Weights of a small transformer language model.
Size: width 768, 12 heads of 64, MLP 3072 tanh GELU, 120M parameters.
Each number is 500 + 25 x the weight over its row's rms, rounded and kept within 0 to 999. Layers, rows and columns count from 0. Numbers have three digits each. The size before them is the row's rms in percent of the matrix's.

# layer 7 attention value, 768x768, rms 0.113, rows 424-447, columns 624-671
109:483501475496565499494500473497519493525507526527489488524485519470550519513508502551519538506551524508526489502474521506528514519500492529543538
109:510531487485504501510502486474467487458474471527508473447531520485468470468520495469514504530548516528488506492491495497479473486494500485508493
111:464485519529485522496531472545494488476508523475501483528511512488485485481521492534440486532459530506449475532522505434482511493548462518498490
105:493496523511478530504500502554517442476512483493516525447511500522490532525488515497503496532537511509523482507524494468523488534484560479486473
106:485461486523463471475512485520514447481488441489491504515514439547486513483489529495478484541516511520514463484499517483538488520581514495470487
112:474503507491515464459498488553499553480516497538485480525457519540467531502500470487482495562500510475475491548504520512534501445490509510475454
105:502502511434477506524488516517477509508459485503497460463485513553500511500533470488482484502476477495541523483488556460482496499523488479529516
109:503480497517484510495499476520510478417538521482565491460521511493481529488516472473461528482487482475552538527495506515496494480495528503488494
111:508486514512514498522521529473499519558490500527497463472499461517496465503510503471519460519542429515545480493509553528509483538457470494521514
106:507540450486584503478438551547489502493467515493530452510553469498451450535503485469482519467545481545453499530448466492533519522539513484495486
110:535517495540481478504460547499511490501474532505536517473475506534516509522480478485453486524489490459502466508494479541529477477496535518497503
106:543510495475522525505534498512486468516537482507438542529524463487527494550519520494487501441482472544462513465488543495472494438477534515487454
108:535509486525496477516505497500495469503497533496550493459468501498507558531526494529477503481500507487480489508516462511532498502520504465486533
111:491527466513516488492531558495516508505465525467513497530464529505486507510537495486482466470511547499501478474502508507512489496484481454481525
108:482522481530501495505470483527540495485500473477518518527508499450511483478536496543491521462458486438509497494497493532500477480510494516491543
104:487536507515536498509507498488516476538539504511499509538515547490482469542495534495513511519497480460505496505494497489496457449513472463453503
104:488439463523451494487464476505476472483517537522521483518449468487526543461486527478511493484548465474540490488489481497543502563505523508455502
109:481486546502510482506455551461489463484487496542513531528471485551505502510526508493515462524490547543551514516497496484488478497477527455510521
104:534491521527541484516497522522508479461521520510480533513520497538459503523533478499476480487497480492470467488530539534528523478478517506482498
111:498501442520448514483483508494483497526514495493451491495521496496494511480500502497526513508523470509511489550470470461508451504459528502531520
109:429492457510470493491507510480491506500476489589458473485484511509520503510510517478509511545519472551472476504499485501519520494511469524465475
110:532525503496507461529460451524446497503494520489498504524502529482551494512493485512487505482493518477403528498491462505473487447504520476454495
105:448498486513486506524541512464520492462516559474543501473520544497490489470484510479504520490478489439496531504477510507512496476500465547498460
110:475526470468511496533467484507526537489462507496463488487510504487530483570509514476504515506477516506534490489488526497487492498515476532509513
# layer 7 attention output (transposed), 768x768, rms 0.0949, rows 424-447, columns 624-671
126:511498452489470501530529534487539487496512488524503505528518465521498518450475508508477514528489488495484485486520495521473504519545513489461503
123:488511490511500531521500514503484481494523515539487521499509499500485510561483497453539513498511459493501467491506497526491498525528568508532486
127:519520510495510514476452540508519530508504480473555487486447461482507499496476514501511525518448486497496456545495503484500514497517504508485497
120:531460489475481473502513468472494542487504448502495469492475518520481502486510521427505497486498494519499512487484509512518517560505497497516534
120:518505476525490474509471447484468485477503479487570456529501571532493503475513494530528505480493518465482474519479489485536489569476506524540514
128:518472531567445504486504511478509514540516522512551476450474462478506510538472493531487500482498479493501457449458455444483487469486540525456487
121:471539484543509457493458534466524476505521493516522537497497475519512531497507503508489466492481500468498511528528438494481499468509515499526512
126:499519507504507497508492437485490507533465493513489529513504531494509488539501470437494474458538459501494514501477480497490512499478509502465491
124:477509520478487472505555470494539459494488502487504493486488471493522528539472529480503536547473547521511477528513481486435501531544462449498507
123:482498522466513505485540480503485500481515523500505507488511490486498462527500505481508487517532472481485546493505514494455483540534548530485514
129:484529525452501527442533488502482499481512457510483498502506508498532520499509515489541536457524540528541470467541515485496530559479529476505485
121:490499484576485509533463485529501489504526518490503489468472526513558542497505525462474528509487479487521507529471507554499544545539500504479514
124:494511491521470497483516483442513520469524501451486484502490513532527465538518454511470529479529457481522481526494524507508514540492466541522486
125:532504501507488479480535517555485500489449511533466475491555491505488499525509497508495515492536493536511542504548505492533521511491497508516494
121:509490509531473534562506435522491498489491444546517501481531452518521550509519491466460495497523501500528513497513510473498547535466517463515446
122:479482531490501509478532518524478485488517517553465487484494546522533522440512492493504519503446501466498486528497511503490506466458525462497447
120:497528485499538507459502470502507459498510463487477504496488482488479524548506491529504513504541501533481513487510516496469477468495457559539480
124:489489512491525491496546480517505522481535507475512519482437525495481536519487514519498528534477460474506484504521503518472514543512494476480512
119:497520498464498484479543483475520522511442486494477517485504518527530505513504506479501491507536530557497471507508507481497502489519514491484473
127:514491535482488490524529470506516455488468524461542522472559511492504498493518505522453509510498508503494506479498530511489535488514493492515492
126:496454543454527499521489517528488548503557520497519508505477503476502493520449484461457509506516543460503533501490493501461499516481531442553504
124:514531514483496515534490561469522487485546568499447508496516485514515451508497503447541505503524500470495459413497498581472525538514508534490511
124:512509485500493499512466484506498484507504501518482501521524503520482498506518483518493520484502501506545544525525534534521513518490479462468510
126:517490492453498497529516502529462548498490469520554502489542440464531493536515468505513518538468484454465501534480515503560519537502530468515544
# layer 7 attention query, 768x768, rms 0.117, rows 448-489, columns 624-671
111:544499457507528505499499540500484528525491440529518501489508504486496500476488509492508503532507533460504514522519483495483485490463488460487507
114:516494493524513513460479500516483494474546517513493515516512500523483461539516469472515501498498465474444481506482528508513521464533531500508496
107:525481538491501486533485511494459518541500494489525489506578486494496492538497452493517544485544483484504500490449522525484474484516526509457502
108:520518498507512547530496520549527514528509512504535495525483532524508536507501495506517447561482470523523488519469466545503534523508478501483534
114:512461515500516502508487494495517467500439501510497492510511492492528489488528483495531555521473457515469520500511516509478434507500469467524509
114:538520517480523498502520488530472538489467474526475486508499471503510526521514432507500496500466505454461502519467495498510538452461512487539470
113:524513497500521481511536495515443498526506480523559504515493490510540499457517484497486482526516499454523516476522449479491512525505486500505497
115:485475484529513505527531445524506483499504477519537504494474488506511515559476516507471477489521470460487521472461490459497483504493491486506517
111:519482512460512485488525518508499494483498497453497468467497472501535483524494465533494487443506501487472519539470492550492473489500547539515491
112:517480462470505511526517450456498502516552513486507486525524472471532479503528457475505482527483529503489480525496547502525561535513465489539502
119:486538431497489486479500538516504482538535473531478485482500519498552495497527532517520533503438504473489544463524510531492487522514483482508496
108:477538524481504477521481512546509522504502524542494503478487479460499473545498475505486543500494557510525507545543504506481503495496502506478498
114:545514563479452505469471570445501477491539499526520519516498546487531510461474451486484545498503482516525474501491471513513464478519521536467469
110:508523536499528516487512506451471498485502504508438533507489532528501530512501504510547473495535526500510483522454503517517535489498490525532497
112:508540516491526515469497490482503532501488459466521530500476487490497523432520487521485491462543533505460499507498509465532475533456512497491492
108:468483516512532542547492528555472552519524502521497470534458489516465485504494509467505514476444500534502527519496494528438479456488462498547487
105:478447537490490528544444476471501517523486506477498529519541524488494481529506487458531503521519544469508517482500493499519473499542506526497561
118:500478491491502507496495490548460472488537496463533470518507502522505477528517479509539488449502515545514519528510498517476493521484531502506477
111:504505463500508499490523523482478504535499507530508521528516515502547481532460511484471442489533470506488468503506488444472515480517529469462461
110:529547538489496508517488501519488476475509465496504510517515526489487514503477540475490557440491527492523511503515509504488526509545483508504518
113:460466510497501492495518481549450491494519469499486479473500469516527533497493521498539490509531500486533493475500488495483454445476483457523493
111:494516495453443489466478489511545517475490465495469475504451520496491490529483483531529504548469493498507508466487485505471461450518514497525515
111:536509453518492498506516472549513516513493468559543485470533522503433531545472507523473527473486512499496526540459509513476509473470533516542522
113:506519507493525555513509511462520504512500522457470512475568470473471560494546490470476494472549464536514470488499504484475466524463498513519512
113:467529496494507499525465479538484508474517529485545483471492507517556498542492506496476529495484478495465466527504513492542473533483513493513455
111:505494500525483529534524461507493515497471443519527461500486505502418508515479502454465512464458510447475509496558496507517478496525497481528453
113:491487446472511493502526525514561570514518491518503525507475467534512481508530507515508492483489516480505510457523438493476501451507550449499532
110:481492551454546478530493521444524498493469493523494504510470509533518478512507492506499492490508489500481499513498479496516497470496513493508488
112:481493476486470513479486472534415491504508498516487504525475511486519471528473498542515493517508518537490472514522494511507502494509503544493530
119:505481507491529491517542508479498509502512541520485537479487486514486502478478546501497509510460504483453504507492500530517559468469511516499515
107:507498514509502490507484527492497520504530507501468448541470482465539483569543476513555513512497506484529495553502514461481520512502511492519528
109:480491523472501507543515493556484530459479491533533501550488519527480494556490501460503522534470468480493496530525498483528483524485461488473542
114:477430530428511483503503473488502543496476484485515486512499478528475510529521477480514518443439509506511491481507472471526494498468562564452501
107:508556450509515495534519478527500525479534495517484498444516482498506479558536499512457512507478433519461444543480496512499526464500503488551489
118:510509497495528500533454530534530503523515486502485506550492509499486481528499516491514485536481511473495519464507525458457524512490527509524494
111:509460491489518463498498485527486501507533430472472524513527514531527545501538476486503513483499467510489523512474488500525480471454509510515467
110:532532501447472492514505491464497556487473533509478491510528438538491517519472540518506537478515517503435549490522492460516540513519471518483500
114:495533525545490524469515468514493507510493518539483520491471506541482506503501511529495498508527473555497490477439503471482466492525526511423492
110:541479530506455484487493509520481457548498461532499472493476475510521523478484503496513489472476507477454500488516533521518557542496489477558513
114:483466473459472518500508474496483494529499495487461517462468507539452483499488500465516470477463498560470533508490503465543508513504503523497494
113:530492500496525548484518503524424448494462559548490503487482488476483520529495493480500503491552477508517444509494515465534503477463515529510542
109:538485484507501556492501459476528517469476495523521559466523520475514528481473546512489500550517513481467530526520484512510482509526529555555570
# layer 7 attention key, 768x768, rms 0.109, rows 448-489, columns 624-671
114:505524497486491474521515519553476473512490474524432506491467505513503495497503495491522518513505520433489482504539518474509469520486528471519517
114:503522545499540506523567527533475456481513491485525511484522460494499513480493508549509519472465502477530490506500504447489514524480516493500490
108:493466484522526532487533497539514484506513473513472501488505504453498465523530445495479470502450476519480575499486515521530474496439520472493492
101:473496521509485497510495499489515492570522492501458482494532507565509488491500476513547519475523527516500509489507494529522496503525510479530502
114:535549535504486530500472514460489476518490495480492500561493504538491455480507508489478459501520512469472448494483470509524543512456494515479498
115:523491466479556492512513505507489516516517492545533458471473509533457485502527469507492457505477536475515518503462512520488495458498494513480512
107:483471493500496555509471477543515544515523473473505481503512500520493520556486506515512496535526512461474525505512506453526511490544453486485498
116:517500485491463527518506485527531482473527525497512540553467481518518461487517535510503474483481533494468473513485530492520515511509473538513469
117:484511509500521531527518523485507464477502531505497526478501447525501528484484460510479514493524494526509515458504505595479493511505523467459501
111:515468464478527505530565537494523443515491490488523495502463562510509519516458526477490506501490531519521490490526494473530503472500533489466443
119:570528514492506491510503522544529518483527525492433528506506516489494451530545486453545491491549518471495498485548463506486539455495470490505495
109:469522529501531461485472544482522518468453492497516435539511482508467527492527494499485506450521519494460469531505535475542475476528554483462508
117:462468550496552510482486471526464475469490507496489455494493498470470466537532500483473503507490532513519527466536506501510486509477525453449538
113:520524473519474500481495534513505497486489496527470486494505516473471487544484416480530450485482501528501503458487492518500501502539510480499525
112:524514523504500483519554478517515477482515511499477509461535510516502474469505509482495492467473478505524502505535530549495485502554503491514491
113:501516512511495553486510486510521510474541473509530457499505529506514496454487479494506485519476546487513525493495467529511470497443529492492524
110:474510521521532501490504532512490462513514485450490512484540481513524485477508505474540480470493487448505497436494456499446541452554481498496530
119:467488464509512509497511525467453492585477497515454520531515457536450548525505492532464472515501502539527472474480472477498480494465511507515521
112:507469514495547491505541530541491506549511534474488481491503522519475509482500499522513529445519451528522509531509475494499482491477534536508512
111:522492529476495531485466530537477495458504484462542461490517537463491554518482543552490521505511510509512532478499521547532481500508526512479522
114:484452490532505514496520466546502534463510541541541514478533544511479484515477466491523506511475479492483516520480491470494482561537469505486520
109:479498498526496469500472509476514471486494515528555510510515463485486467504470466510480515519451477501488479498506508491474510525525507522478562
106:556528511472489498508475477500549537508480497493478531439485496463513475440475482488527547540496561534504488542477462507491519515459471491504456
112:501524536494502490548515508460520504517544485499500485474494522474479477533532501536506451475473458529584541515489496519499518510507499517477473
114:493482554538497506478497512515485489541513467510489475455533521528503501507452501523521533500539501516506495483534503514509525505499465481500525
117:508530528474516521541485486486501555499509543526517508517543499480454480522537519509517554488458514503496501484476511493549477495498507487446520
106:510464467488489492462496515468527527492542537516515521464481473503478473530509540507486535530466535503533482508486503531515492483490476530516457
109:513534481485515540498479497477503473507539464486466531507512521486479492510528508501480436505533505507474520472493523494511535521510465493521505
112:528486492507492508489477524531525509486489492485490472521478478490504524497507496515502484481503494504494469500478507528434467515542489476558492
118:487500481459505517515444486519470487510500495474531506541487493449485512504527549489487473531509494475510534505523463492480514481464574464541479
109:501511500524514514493523478470511470505489482506509508503524484518503495528527429471502491509471484516499446503474466503515494522526489502507501
110:487502466534467497542485511509552470435493535497514493491460480499492496502467525469484516513479446477434489545480495485530536495502446474520491
117:476505453492485532517476516510515526504531452501487521521513482488511518547492481532506495466461518537535534475488509551473527502482538456521566
099:454494484515512524476471473487532518509508487518480480496500548457528487498481513509488487479561548497482480476524515499495512485507524510507472
117:494493496468527473512525537466504514489469491488487485536459526510525500554515506507499535447478500489520500506519500461497565494511503521534531
110:550501475442516513499471493484472455522484477495585477486536501526459498525503488528499468506486509481514493488486457494497526530492509492466453
113:515513498508531504439474510494493501449488542490568526532515522558516482521505465512491479493541516489483547497509509489502490476500492487471533
115:501520477531515502478572440455523495528523531477524500486501483472489503553471449492514523502503489497521511509516508466526472499440537513518500
115:478518502485506556488532483449524537524481548515434492508474520489483496551472489511470475526512512493477472452497500496530488461484486524523490
113:524573489485460502489505520484500471493443504498506484504517499428511526475496520472502518556479518515486483508483465469476467460460532511538535
114:533555534483487504498496517466481510459495463480513494501450518554503488438518490537498554481485525475565497521474493522515482519528532500519481
109:511488501559454479504465488520530456514488470485477485493485510531503481531483495475515506506508517566454482480485481490520470495552475458518511